Part of a small language model's weights.
Architecture: LayerNorm before each block, learned positions, biases, attention and MLP in parallel.
Each number is 128 + 24 x the weight over its row's rms, rounded and kept within 0 to 255. Layers, rows and columns count from 0. The size above them is the row's rms in percent of the matrix's.

# layer 6 MLP down (transposed), 2560x640, rms 0.103, rows 2112-2164, columns 576-639
size [ 96  92  91 107  91 101 106 103 110  90 101  76  91  95  88 114 101  93  89 109  97 104 108  98  96 102 103 126 105 105 103 102  98 112 100 105  95 101  99 100 104  92 121 112  99 112  96  95 101  87 104  95 104]
[[143 149  52 137 158 121 126 128 143 140 121 113 128  86 112 139 116 122 167  98 146 150 119 130  82  73 151 150 156 131 173 160 127 190 112 108 112 181 104  91 117 123 138 106 107  72 118 143 154  95 109 155 139 134 157 106 102 145 107 150 120 170 139 133]
 [116 130 136 182 104 110 122 108 140 109 153 129 124  86 105 120 121 133  91 124 136 119 105 131 161 134 135 161 199 112 113 138  96 112 148 157 131 135 143 137  69 103 140 106 173 156 120 142 138  75 153 153 106 148 118 136 110  90  95 121 135  95 133 161]
 [ 99 130 157 125 124  69 139 167 118 152 131  95 143 149 114 133  80 128 154 118  87 122 131 124 123  78  78 117 152 125 149 146 109 144 136 118 108 119 122 114 188  98 117 146 170 151 114 139 112 148  96 117 118 116 146 111  89  83 106  98 114 149 124 123]
 [119 123 106 147 147 150 160 144 143 140 131 143 145  96 152 101 137 124 117  86 148 124 135 103 151 139 116 187  94  94 137 138 117  97 120 128 165 142 152 137  79 114 163 163 159  88 132 102 163  90 157 123 152 151 164 134 137  83 131 127 178 119 103 157]
 [130 149 118 147 120 101 154 166 120 139 143 136  98   0 104 133 101 100 154 157 160 155 140 154 137 105 144 148 104 117 107 106 108 121 133 120 162 132 130 131 135 120 116 132 162 176 116  98 132  78 135 157 138 137 117  61 144 128 109 125 139 141 115 152]
 [116 141 115  71 110  88 122 138 122  87 154  77 131  48 169 119 135  86 167 118 147 166 135 152 107 146 156 126 118 150 139 148 120 134 120 143 151  71 128  89  75 111 103  94 105 161 134  96 127 178 114 160  99 100 124 121  98  70 144 126 110 156 152 133]
 [164 126 124 162 117 172  82  75 118 144 112 104  99 168 124 112 138 114 128 157  95 113 124 116 128 119 123 132 130 120  81 123 150 135 114  93 156 134 113 137  83 130 140 144 134 133 132  69 103 132 106 139 162 120 105 132 140  99 133 100 165 115 170 126]
 [117 141 151 136 138  60  95 161 125 115 112 131 170 153 127 135 172 154  88  76 140  98 116 127 119 147 154 148 226 101 109 121 125  97 114 106 124 166 174 137 110  89 164 145 129 118 107 129 152 132 139  90 142 104 120 153 140 149 139 138 144  93 156 122]
 [119 134 144 177  83 160 122 129 144 109 121 124 101 142 143  95 129 124 145 137 141 150 123 154 149 119 113 114  99 140 117 143 143 119  90 132 109 167 130 153 105 103 139 130 142 127 113 129 146 127 121 151 119 145 112 120 140 127 139 102 131 141  92 151]
 [146 164 106 137 113 129 111 159 114 153 115 173 108   0 133 131 114  69 128 154 144 129  91 118  93 145 173 147 132 140 145  78 104 136 142 129 157 120  84 106 134  91 137 145 132 138 103  95 130 137 130 118 148 170 122 171 166 150 168 116 146 118 152 186]
 [150  99 109 204  96 138  93 103 138 132 134 119 121  45 123 133 148 133  80 103 114 154 138  98 151  96 118  96 100 121 101 137  92 146 147 151 116  96 113 160  93 108 133 146 113 119 134  86 128  99 130 126 136 154 131 148 119 104 179 101 122 131 150 156]
 [146 137  96 115 131 125 155 172  95  92 137 110 152   0 131 120 118 136 121 146 103 161 174 132 115 123 109 137  93 127 175 146 136 148 146 128  83 113 124 123 239 145 157 127 100 138 149 110 122 135 149 133 153 120 175 112 140  94  85 145 131 104 140 149]
 [142 122 125 136 106 108 136 135 143 126 132 151 118  82 126 132 111 157 106 106  95 135 123  86 159 131 117 112  88 134 124 120 100 128 151 134 126  91 167  87  10 133 124 115 120 131 120 141  99  86 126 117 103  84 163 147 104 124 166 148 146 149 119  96]
 [118 182 127 150 149 140 145  91 144 125 147 160  72 153 183 149 170  93 123  77 115 129 128 104 118 136 140 135 124 152 138 128  98 121 112 107 117 141 102 149  63 140  95 127 156 155 140 132 122 119  86 122 163 194 118 140 116  94 156 128 131 151 167 179]
 [184 107 117 123 155 101 169 152 105 124 157 119 134   0 137 144  97 120 182 133 137 143 140 143 141 154 126 128 105 143 111 127 118 131 115 134 152 121 131 131   9 131 116 112 141 158 127  85 132 130  98 150 112 166 110 156 115 108 151 126 114 105 112 139]
 [ 78 115 144  98 135 119 131 169 180 104 164 124 113 155 131 125  82 152 157 131 112 139  98 173 111 103  83 137 162 158 103 156 165 100 124 148 130 137 126 138 172 176 138 116 138 138 135 115 160 127 153  77 113 119 132 114 124 110 105  62 147 132 109 120]
 [141 132 103 150  96 121 146  90 113 143 110 147 120  93  92 147 145 125 121  93 161 153  98 150 183 141 106 114 136 114 123 159 126 139 123 113 135 105 145 169 146 131  85 101 125 130  88 156 172 148  99 104 155 105 146 130 106  98 108 103 146 127  91 110]
 [131 133 122 107  99  83 131 154 113 127 151 145 179 117 187  91 128  97 160 160 134 135 124 131 133 140 119  91 151  91 120 111 158 124 106 132  99 127 125 125   0 153 122 121 156 114 101 184 145  83 111 128 170  90 131  99 111  74 148 142 172 119 129 125]
 [148 145 100 129 134 112 153 145 119 126 134 127 136  44 143 140 125 113 159 130 123 153  96 100 129 160 140 228 106  70 130 130 125 147  98 131 149 149 110 139   0 156 161 120 128 118 116 131  97 105 125 110 123 108 160 105 114  65 101 136 137 121 129 148]
 [154 103 163 122 115 122 112 147 129 139 119 132 116 101 125 138 132 132  94 159 120  89 104  91  95 105 148 104 131 152 146 156 111 177 130 148 154 129 109 127 154 117 126 125 130 102 146 129 150 105 108 109  90 181 140 121 104 131 120 102 115 121  87 159]
 [ 63 119 109 104  93 116 156 115 130 152 127 129 128  65 125 123 104 117 170 165 119 141  98 138 133 111 146  62  75  93  92 131 105 133 136  95 117 107 126 148   0 115 144 142 162 163 140 127 121 141 148 183 118 123 126  99 139  95 153 133 149 112 148 120]
 [152 122 125 126 101 135 126 117 126 148 156 125 132   0 103 145 105 121 138 135  94 155 132 151 154 139 125 141 131 152 139 118 135 127 122 126 136 117 101 113   0 153 124 134 137 122 104 126 127 103 148 140 112 113 113 134 111 166 153 117 109 128 161 124]
 [101 129 142 111  94 105 144 134 106 127 180 112 103  88 144 118 138 167 150 129 109  99 172 138 114 109 119 122 102 138 114 101 139  96 117 121 146 183  99 121 255  86 144 141 128 132 133 108  84 105 136 127 141 149 141 115  84 128 107 131 157  91 120 125]
 [178 131 109 169 117 151 140 116 123 133  95 112 204 113 147 124 143 145 127  99 109 114 135 120 112 130 159  85  84 108 196 122  95 122 137  84 110 167 205 136 147 148 118  92  98 103 122  91 110 124 144 120 127 126 125 151 124 152 153 157 103 144 103 104]
 [121 103 142 158 130 112 146 113 151 150 118 124 131  61 144 149 129  82 124 155 125 151 121 136 115  93 160 137 116 131 161 141 110 144 138 128 152 116 140 149 107  86  96 147 121 158 102 108 108 142 135  89 131 124 151 138 176 145 107 137 135 141 111 153]
 [165 130 154 118 103 123 152 104 120 131 176 169 114 127 174 109 114 103 118 128 138 127 154 106 144 119 110 104 113 174 137 124 126 168 180  93 143  76 146 125 156 137 171  88 135 137 120 145 126 120  99 118 140 158 161  95  98 107 117  89 174 129  93 146]
 [129 103  94 188 155 106 136 194 138 136 109 116 134 121  83 156 117 114 121 163 128 136 119 138 137 118 141 119 101 112 154 116 144 137 174  97 162 141 187 131 172 130 144 107 167 145 126 142 131 115 105 141 129 131 130 140 149  88 121 136 130 112 104 137]
 [ 92 121  92 112 155 115 149 118 127 144 123 125 188 160 138 159 106 126 116 197 156 138 108  98 131  96  93  86 171  64 116 152 122 150 146  99 139 105 112 114 203 110 155 151 118 143 138 101  83 175 125 104 161 138 134  87 137 118 138 147 122 104 110  96]
 [138  86 133 144 127 163 138 134 115 153 130 117 152  96 121 134 141  88  97 175  88  88 127 200 131 174 107  99 108  99 168 140  95 133 116 136 153 130 109 133 184 110 142 124 144 148 152 151 118 140  90 139 106 168 108  77 142 131 132 101 136  85 126 116]
 [130 112 114  99 101 103 117  85 119 161 113 110 158 131 154 119 123 119 125 146 105 149 170 157 118 172 107 139 134  71 182 147  96 102 110 193 139 121 123 140 183 101  94 146 110 133 136 122 118 130 143 107 150 165  66 137 178 111 183 155 121 148 153  97]
 [124 118  82 142 150 104 126  98 147 139 163 160 131  75 171 144 158 134 141 108  91 114 139 142 125  82 104 142 163  96 113 124 149 146  86 125 206 136  92 112 143 142 130 162 153 107 121 153 134 150 102 182 129 124  82 205 123  79 159 108 126 127 132 105]
 [141 114 147 135 123 127 124  99  91 106 113 120 143 127  84  79 133  95 152 151 124 118  92 120 101 121 150 156 102 129 157 135 183  93 124 135 152 107 105 143 143 113 104 172  75  88  93 112 107 138 125 113 133 128 147 132 186 115 126 112 137 131 120 144]
 [159 121  97  94 140 164 124 145 164 152 109 126 152  97 126  86 123 149 133 131 105 118 160 130 142 123 140 139 139 137 134 110  81 162 113 150 114 118 125 155 108 130 113 110 110  89 145 176 109 126 109 132  82 128 137 142 123 134 171 125 113 145 134 106]
 [136 162 113 140 148 119 112 145 159 141 116 132 190 111 122 113 144 162 113 118  95 113 134 137 133 138 132 103 131  82 136 121 135 182  96 121 114 116 159 127 137 128 131  81 139 132 136 110 155 154 133 106 133 156 130 130 127 107 129 136 161 112 128 117]
 [151 145 141 153  91 149 116 154 157 137 125 106 143  86 107  98 118 104  99 111 103 146 120 134 111  98 110 161  99  85 124 104 124 121 126 117 113 134 154 127 228 138 114 122 171 119  85 109 129 148 126 104 126 139 142 155 130  63 125 134 137 122  98 126]
 [145 113 127 140 142 131 126 114 144 128 111 145 120 123 121 114  96 133 150  68 134 119 100 125 123 100 149 115 147  89 141  84 147 132 144 127 148 175 142 142 140  86 150 109 144  79  93 124 155  97 131 131 113 167 117 169 130 108 119 121  89 143 123 124]
 [143 154 114 173 126 200 134 178 116 135 122 105 106 231 157 132 118 129 118 110 143 138  82 134 140 114 166 145 147 132 118 146 143  76 149 136 116 131 141 145 127 148 149 153 134 139 143  87 148 116 136 135  92 113  78 108 130 110 150 125 139 134 123 123]
 [152 148 114 117 105 136 132 153 109 124 106 119 129   0 128 101 209 139 104 137 132 131 118 114 117 125  85 140 109 109  95 136 153 150 103  85 106 137 168 117   0 125 146 130 113 143 132 118 167 133 137 102 147 132 111 162 132 158 163 147 121 134 120 110]
 [156 120 123 124 127 116 168 182 120 181 137 130 176  82 166 153  95 121 129 172 147 126 136 114 128 176 154 111  96 120 147  79 122 133 136 131 138 113  93 150 159 118 172 106 123 139 112 161 109 169 169 153 129 141 165 130 158  81 156 134 121 155 105  93]
 [128 126 120 115 136  95 133 162 131 128 135 115 127 158  65  78 151 149 116  70 114 147 116 133 145 139 112 138 110 149 107 118 133 132  92 150  82 131  90 124 195 115  78 122 141 122 103 126  74 139 126 130 104 139 131 126 128 124 106 112 118 162  80 140]
 [127 160 124 136 103 107 102  83 137 129 162 152 139 142 166  86 137 124 116 110 106 147 137  97 117 146 107 136 117 130 167 136 142 153  76 131  95 148 112 158 122 117 124 148 127  88 150 122  96 149 146 112 154 135  74 136 164 145 113 136 122 151 113 111]
 [140 145 113 150 112 114 172 158 129 147 144 129 112  40  97 157 122 127  85 152 119 156 169 131 142 139 140 144  88 114 138 124 126 114 143 145 160 105 140 115   0 118 117 138 143 117 143 171 141 129 102  63 128 120 103  63  95 130 102 137 118 123 128 136]
 [125 144 124 127 124  89 118  85 126  93  74 121 111 169 130 102 107 130 139  85 137 130 123 201 142 138 102 138 146 155 118 105 133 154 177 121 122 153 122 109 114 130 119 151  99 159 114  92 132 140  80 139 129 145 149 110 122  97  93  57 130 105 177 134]
 [120 142 100 168 123 142 133 182 129 134 145  92 120  81 145 125 154 162 117 113 149 120 138 148 150 168 164 108 155 161 193 157 121 133 119  92 127 173 140 118  98 142 132 144 135 138 120 131 151  99 116 183 117  92 111 127 100 178 120 102 151  88 117 112]
 [132 138  72 109 152 149 122 156 138 109 140 136 115 183 126 142 165  73 126  84 141 124 130 117 135 146 128 120 146 152 106 107 173 154 126  77 149 143 138 119 124 112 115 169 131 125 158 107 107 138 118 114 110 135 132 108 166 124 184 160 140 144 116 146]
 [ 96 147 172 154 120 106 113 139 138 116 138 111  91 104 163 136 154 154 110 122 163 146 149 100 122 146 106 124 149 128 132 130 150 118 122 120 106 134 150 145 172 136  89 118 173 116 140 106 141 152 192 123 123 113 112 159 104 118 117 129 160  90 116 143]
 [178 162 144 137 132 129 101 115 169 135 141 124 115  55 136 124 133 142 132  80  98 174 119 154 115 150  96 132 116 139 123 119 109 124 150  99 145 134 129 102  63 195 135 161 116 109 100 122  92  93 158 174  72 117 119 161 109 140 124 120 168 145 138 133]
 [154 156 155 113 106 127  92 135 147 147 107  93 126  84 102 156 152 112 118  86 126 169 129  53 127 116 129 222 134 106 176 167 136 112 103 158  93 110  86 178 124 138  89 171 147 136 131  95 126 164 121 135 179  99 157 101  89 153 128 151  89 119 132 118]
 [133 122 138 122 123 101 140 118 122 164 156 135 114 138 143 123 146 116 133 114 118 166 110 139 148 157 133 101 131 132 121  79 113 132 144 138 127 164 109 179 122 150 121 153 151  85 101 112  71 102 125 126 113 121 125 147 125 128 141 126 169 114 131 137]
 [109 107 124  89 158 108 118 187 104 136 151 104 126  72 153 123 115 128 174 134 117 156 134 131 142 118 125 208 123 124 128 137 136 200  86  94 155  84 167 108  50 113  99 129 125 100 167 144 130 113 137 110 144 133 149 141  99 146 123 137 121 111 144 151]
 [174 135 100  90 103  84 115 124 179 117 183  93  91   0 133 110 147 101 105 129 139 121 149  99 131 137 113 113 115  95 135 110 135 109  99 146 141 155 137 110 204 123 163 140 135 124 146 127 166 172 101 127 115 178 115 130 105 115  97  99 100 119 126 125]
 [ 78  96 134 135 134  80 106 142 160 114 142 154 141   0 117 109 125 109 108  88 130 155 123 102 186 115 107 165 114 103 146  86 114 146 141 147 129 130 140 133 115 113 122 105 127 128 149 146 154 106 111 163 139 145 119  99 112 123 146 124 101  94 137 140]
 [188 166 122 157  81 113 141 140 138 158 138 101 149  71 138 114 150  79 114 128 146 115 146 131 134 185  76 149 108  77  71 132 100  80 147 109 148 104 121 123 188 116 136 139 147 141 155 109 178 133 129 136 123 119 122 131  86 134 112 109 123 134 119 121]]
# layer 6 MLP up, 2560x640, rms 0.105, rows 2113-2164, columns 576-639
size [ 96  88 110  91  98 104  97 106  89  97  75 100  94  89 112 104 102  92 109 107 103 104  97  97 108 103 125 105 105 101 106  96 106 105 100  96  94 103  98 102  97 114 108  98 108  95 100 102  98 103 101 105]
[[153  98 122 154 119  72 106 137 148 115 101 113  89 121 147 139 122 111 121 133 110 102 146 150 153  89 124 128 134 133 115 137 104 118 138 130 133 101 117 122 132 177 151 156 142 163 148 119 133  57 146 127 173 138 145 107 137 140 101 120 104 138 133 140]
 [175 111  89 108 114 154  94  68 126 162 115 174 101 152 163 134 141 100 107 128 144 147  97 134 148 116  95 127 146 124 115 105  91 127 100 140 138 154 111 144 156 150 106 130 125  98 143  84  79  94 132 148 107 143 118 121 134 130 106 188 161 127 130 165]
 [110 124 126 101 173 161  92 103 136 161 156  99  82 138 159 112 155 105  90 121  89 138 119 124  77  95 167  78 128 179 115 115 102 142  96 126 109 159 132  97 150 173 130 146 150 118 112 152 167 124 128 129 125 126  88 157 173 113 109 111 130  85  95 104]
 [124 106 147 125 113 102  39 158  89 129 135  90 122 117 137  72 125 109 140 129  88 175 138 153 142 156 120 162 142 165 103 127 128  51 118 141 118 120 110 135 163 130  78 120 120 120 146 107 124 116 144 133 113 122 131 130 147 140  98 150 120 100  92 135]
 [170 128 132 138 142 165 143 145 153  97 103 105  94 113 135 146 100 124 149 137 149 161 103 127 137 147 133 111 157 176 106 144 134 177 123 121 142 148 126 121 130 108  67 167 132 160  93  94 146 128  83 140 112 148 123 120  83 150 146 117 150 108  80 119]
 [103 129 158 119 157 124 169 155 112  95 118 157 150 133 172 133 139 156 136 165  74 145 117 132 156 140 117 106 134 120 154 122 134 195 133 142  86 114 139 158 117 129 156 128  79 109 153 106 132 123 115  96 126 120  96 123 121 113 133 144 117 107 138 107]
 [125 135 119 135 113 101 113 137  98 114 126 137 117 141 148 117 117 151  95  72 144 207 162  63 100 130 176 170 143 144 108 138 117 157 104 102 131 118  96 128 100 104 128 114 166 133 148 145 125 132 143 145 140 124 180 170 117 126 110 104 107 117 119  97]
 [127 116 146 111 113 158 132 123 190 110 130 138 124 114 137  76 110 128 134 120 188 158  95  99 187 109  95 136 113 180 132 171 154 109 108 125 140 127  96 165 133  67 109 120 132 147 122  98 110 132 110 113 112 124 142 129 163 106 109 130 143 122 126  94]
 [135 113 156 151 124 147  94  91 136 145 126 118 126 110 107 128 131  95 168 118 136 136 119 128 122 128 148 115 146 130 144 108 129 137 123  85 122 161 166 139 156 155 126 172 155 122 166 123 136 113  88 104 170  81  97 157 140 132  96 112 136 112  83 126]
 [121 100 116 169 124 106 125 101 131 125 135 126 120 130 130 139  75 155 109 136 122 105 129 147 133 127  95 146  83 167 132 100 104 157 106 128 115 121 130 115 123 111 149 131 125 126 112 104 198 105 175 137 141  83  63 150 155  86 134 103 140 142  84 144]
 [167 119 157 128 103 132 117 133 130 139 133 113  84 139 148 134 127 122 122  91  75 109  82 106 142 159 111 131 137 128 113 126 151 115 107 116 125 108 144 109 158 123 113 117 135 148 108  99 159 149 154 128  69 128 123 159 135 151 112 162 117 177 130 103]
 [118 115 129 172 132 121 142 143 148 103 128 168  87 125 152 127 132 142  83 112 124 112 110 111 140  87 139 154 127 145  73 120 124 105 113 117 128  76 160 127 107 125 139 151 141 105 100 114 136 140 123 131 126  73 137 124 128 114 139 156 138 106 137 103]
 [123 118 117 134 129 137 108 133 140 112 134 151 111 159 118 105 116 105  86 141 149  94 122 155 164 114  89 107 132 161 148 131  91 164 137 114 109  71 150 121 129 176 108 117 129 109 141  97 134 159 143 124 160 118 117 106 135 142 133 181 129 103 134 139]
 [112 125 127 154 142 126 120 128 146 160 105  77 127 120 135 126 127 147  80 111 110 122 176 141 132 121  94 144 128 140 107 159 102 128 103 124 158 131  97 151 134 144 104 141 146 115 103  90 112 169 136 144 141 133 137 157 106 140 130 129 182  94 144 136]
 [101  93 157  82 130 150 150 132 117 107 160  99 140 151 116 109 126 135 102 114  89  93 146 147 132 120 132 103 149 163 107 155 142  99  86 123 120 123 135 119 134 147 167 138 144 129 119 119 140 149 121 123 104 167 128 136 133 139  86 102 106 125  99  96]
 [157 167 162 110  81 113 148 106 117 108 114 108 177 165  82 117 137 117 139 127  79  94  83 119 138 125 155 135 138 114 131 140 128 100 155 135 122 127 161 151 118 108 109 117 134 120 141 107 160 105 108 152 141 101 155 181  99  82 131 115 101 129 127 161]
 [117 147 147 126 110 159  98 115 110  82 117 141 127 132 127 119 159 125 125 134 121 113 108 150 116 136 134 136 149 151 131 144 102 119  88 153  97  89 127 129 131 123 122 131 107 101 120 155 142 115  88 129 110 115 102 152  97 133 125 153 156 112 156 121]
 [ 87 136 117  95 130 121  70 193 128 133 150 146 126 123 134 132 114 146 153 127 125 118  92  97 100 116 186 142 131 164 122  68 158 125 127 100 114 125 152 121 109 112 105 124 157 129 122  99  94 172 135 143 154 160 135 125  99 150 132  95 121 126 111 167]
 [111 152 154 131 128 158 148 143 127 136  88 132 125 114 168 166 157 124 109 103 135 133  76 137 128 129 107 127 146 146 124 195 120 143 144 147 144 154 111 118 126 119 153  86 114 141 132 111 152 126 168 134  89 141 163 166 146 122 117  98  77 141 156 128]
 [105  83  99 147 142 162  90 103 105 157 118 105 144 141  97 172 146 162 119 150  99 148  97 174 117 102 132 149 130 149  94 125 127 123 155 130 123 134 100  88 150 100 113 119 148 145 131 104 144 130 131 124 151 114 117  96 122 190 116 156 135  84 128 133]
 [145 113 148 105 174 107 106 121 108 111 149 124 126  98 139 121 113 124  90 114 126 156  95 140 148 152 117 137 126 149 102  98  82 143 188 156 138 126 163 135 152 112 126 142 175  97 129 120 121 148 128 101 121 110  98 103 124 176 116 107 121 118 143 145]
 [103 122 156 129  88 127 140  78  81 127 126 117 127 128 160 103 167  63 117 168 125 134 118 151 123  84 111 130 128 150 124 134 138 104 161 101  93 151 123  96 159 124 148 111 127 113 116 125 118 127 141 189 136 152 141 109 139  93 136 150 143 145 103 112]
 [130  76 116 164 134 114 148 137  98  98 116 137 113 142 118  83 125 131 157 122 140  96 115 136 162  83 153 158 128  92 174 120 150  99 157 101 116 167 179 186 121 176 175 110 133 119  65  80 101 140 137 116 142 119  99 144 137 145 135 107 134 144 102 124]
 [150 104 101 120 160 114 157 125 157 122 128 160  67 135 126 116  86 132 130 148 126 108 160  65  84 150 111 122 109 175 108 100 109 171 124 128 150 108  84 104 116 126 115 175 125 151 136 129 160 112 134 109 124 129 129 134  76 161  72 136 159  97 127 126]
 [143 114 167 144 145 124 138 105  54 136 109 123 165 133 150 125 127 106 113 156 149 113 115  95 122 139  96  96 111 137 131  99 170  69 194 174 105 125 106 121 135 134 127  86 107 130 102  85 159 130 172 143 162 119 158 114 106 157 115 148  94 176 121 126]
 [146 140 148 135 173 144 182 155 141 141 106 154  93 154 112 114  87  91 104 106 143 132 104  97 114 120 105 137  90 129 144 108 126 110  95 121 129  86  95 143 144 143 149 124 131 104 111 122  88 147 116 146 143 153 157 116  93 149 111 109 153 105 144 147]
 [177 116 116 167 114 136 108 130 119 115 116 169 135 100 123 155 149 123 137 162 148 130 125 101 106 132 105 134 153 114 129 121 120 139 144 123 105 134  90 124 138 105 176 132 115  88  81  94 142 136 161 121 136 156  90 114 100  83 154 183 120 145  96 150]
 [104 136  83 122 147 121 134 133 155 135 152  98 133 130 122 130 114 144 149 155 122 109 135 171 142 112 126 107 112  93 141 150 156 126 159  68 124 123 165 149 136 111 162 134 121 130 149 131 116 129  63  90 117 140 128 159 118 150 129 117 129  95 157 129]
 [141 134  83  81 176 132 150 131 122 158 142 123 178 152 104 142 103 131 102 120 111 123 169 149 117  71 134  90 123 127 136 130 144 160 137 149 134 121 127 142 118  87  98  95 136 145 126 127 143 103 107 127 146  98 152 136 105 117 177 139 131 170 128  93]
 [105 144 146 121 108 130 114 100  97 106 138 129  99 147 157 148 119 114 136  97 131 130 121 156 148 141 115 101 106 145 116 120 123 113 138 145 131 157 107 148 141 100 127 131 135 155 118 138 119 136 144 138 117 126  97 136 149 116 123 141 125 104 138  86]
 [114 113 132 161 117 131 154 134  64 124 141 124  98 128 126 134 112 132  94 159 136 116 135 121 106 134 148 129 127 136 140 151 164 137 114 123 127 118 140 132 123 150 105 146  86 131 126 137 100 147 101 128 114 124 128 174 142  95 139 117 169 142 121  87]
 [111  90 115 160  68 142 137 129 144 177 175 131 115 143 142 142 132 126 132 121 122 122 130 119 118 123 130 154 135 128 110 103 162 111 158 113 115 137 162 143 136 126 153 183 163 155 119 123 148 124 151 112 124 137 161 129 155 123 132 103 115 155 123 123]
 [109 152 124 113 131 145 131 137 165 145 160 137 108 175 139 121 127 112 140  86 138  96 147 130  79 102 167 175 116 107 164 142 115 108 105 126 133 128 135 115 143 131 112 105 125 123 159 139 169 147 163 124 113 121 139 125 139 111 125 112  95 128 139 180]
 [150 142 146 124  95 122 145 116 107  88 154 103 130 137 139 132 141 171 145 135 108  74 125 102 140  92 140 149 132 149  93 149 115 122 134  89 128 113 158 158 133  88 100 159 100 145 140 105 138 165  96 150 132 108 167 155 137 149 114 116 127 182 159 111]
 [110  69  95 175 137 142 156 169 147 156 100 131 125  98 110 145 131 146 167 100 108 129 122 135 161 107 155 119 114 167 132 109 135 174 134 126 126 125 116 130 131  66 111 111 164  85 146  91  99 127 128 134 159 119 154 157 119 110 171 138 144 162 137 116]
 [105 128 147 131  95 139 156 109 167 102 128 126 119 147 127 156 141 116 133 123 124 138 126 115 156  71 118  97 123 189 103 143 120 133 120 168 178 147 167 114 140 144 129 117 114 130 154 104 158 132 115 112  73  73 168 104 111 140 113 106 157 118 128 132]
 [121 133 114 129 131 128 125 149 128 167 103  92  90 125 115 147 140 126 106 156  95 110 132 110 181 132 137 158  95 115 116 146 143 111 163 133 129 120 118 108 149 132 157 137 152 181 171 116 145 108 146 107 148 162 157 148  82 139 143 121 125 154 130 117]
 [127 102 156 105 143 119 154 127 158 111 103 114 122 113 143 155 133 111  91 133 116 141  78 104 124 108 107 146 123 134 111 132 137 127 158 108 166 106 113 126 149  87 112  99 110 117 120 120 121 140  96 150 119 122 145 108 176 141 183 136 112 117 141  77]
 [129 102 156 121 148 113 148 131  83 125  98 177  78 146 164 146 115 154 156  72 174  94 118 117  91 171 132  94 152 138 116 119  96 138  96 127 132 143 152 135 146 150 117 122 127 167 111 142 119 118 157 139 116 132 122 102 138  91  87 151 106 119 136 120]
 [151 146 146 129  96 119  97 149 104 122 117 142 129 144 162 137 162 118 134 131 141 123 127 143 121 149  99  98 116 142 132 111 124 126 125 105 108 126 145 197 155 116 174 102 104 114  90 136 159 138 123  88 159 130 181 112  97 142 147 151  62 144 101 127]
 [ 97  83 169 155 162 154 114 168 118 164  91  79 142 120  94 135 120  78 159  94 127 118 117 147 147 116 133 175 108 139 105 150 109  86 114 141 114 109 113 122 147 145 117 127 119  78 139 113 130 197 153 157 113 123  88 106  90 199 145 159 143 162 166 135]
 [134 111  97 105 113 127 125 131 141 125 123 121 120 122 163 136 143 105  96 130 159 119 146 127 143 149 127 107 100 123  99 120 109 136 140 159 152 107 134  89 115 165 120 124 112 139  91 149  85 136  86 126 118 139 132 111 113 123 113 101 148 124 132  87]
 [124 141 168 142 163 122 138 109 122 129 114 102 132 123 136 127 170 145 153 114 146 115  80 141 113 104 103 127  91 140 176 127 133 146 130  99 153 168  61 127 153 130 132 116  89 104  95 100 139 136 133 181 138 142 153 154 125 136 141 110 143  76 140 122]
 [140 103 121 109  81 130 135 198 142 122 135 164 170 129 143 125 131 145 132 144 153 140 119 144 160 142 127 141 116 133 128 123 106 184 118 110 131 111 112 104 119  92 119  95 136 164 136 127 101 143 126  70 117 161 101 123 158 123 130 117 142 165 110 118]
 [139 108 115 139 163 118  93 162  85 102  81 106  78 113 126 125 134 144 129 151 135 147 130 164 122 169  93 142 139 148 125 117 134 152 126 140 107 112  97 163 132 144  80 148 120  98 110 125 165 141 157 112  92  45 142 111 153 111 112 120  78 132 122 142]
 [152 125 139 123 137 187 146 135 133 153 138 112 103 151 142 163  65  98 116  94 116 100 158 146 104 120 131 115 101 106 125 133 115 143 117 105 109 114 142 131 129 132 122 143 123 145  79 107 108 109 112 138 139 108 139 125 153 130 122 150 121 135 147 114]
 [126 133 134  97 139  92 122 117 124 104 104 142 116 142 109 136 125 113 155 138 138 115 123 122 149 129 117 113 172 155  94  84 102 116 106 160  83  98 113 159 124 122 136 137 165 128 105 101 114 132  72 129 181 131 115 103 159 124 152 129 110 118 107 142]
 [107 164 152 155 148 157 128 120 139 108 119 115 121 126  95  96 134 125 134 121 139 143 135 124 121 158 110 120 140 115 149 152 172 103 144 133 129 114 137 140 143 120 139 110 102 159  98 100  96 137 132 122 133 126 117 139 104  58 117 119 131 127 160 161]
 [100 112 111 134 151 123  56 122 108 124 111 175  73 146  97 108 149 140 114  94 106 122 139 103 144  74 123 125 202  72 129 133 129 132 109 126 129 112 133 117 128 136 148 144 127 137 163 140 117  61 129 121 112 156 145 177 137 138 135 164 131 112 123 113]
 [112 108 128 169 126 127 144 154 125 158 157 138 118 177 142 145 135 144  75 149 133 174 125 136 180 172 113 113 133 108 134 109 134  86 100 150 172 152  76  96 131  72 146  88 104 101 148 143 128 167 151 124  89 110 142 146 141 105 103 113 112 115 134 131]
 [103 134 144 158 129 116 106 148 138 176 133 135 125 118 144 108 112  93 134 110 136 145 113 122 159 110 113 141 150 117 132 129 140 151 149  77 131 148 114  76 160 106 118 140 150 186 117 146 129 117 108  84 166 185 149 118 151 138 108 130 117 114 158  79]
 [ 94 114 160 149 113 111 147 164 141 119 119  91 139 125 135 108 136 123 143 132 140 132 111 125 132 146 120  97  90 124 120  87  81 107 151 126 150  94  97 135 140 110 119  89 123 134 130  86 155 151 121  65 141 131 121 134 171 144 138 135 154 111 117 123]]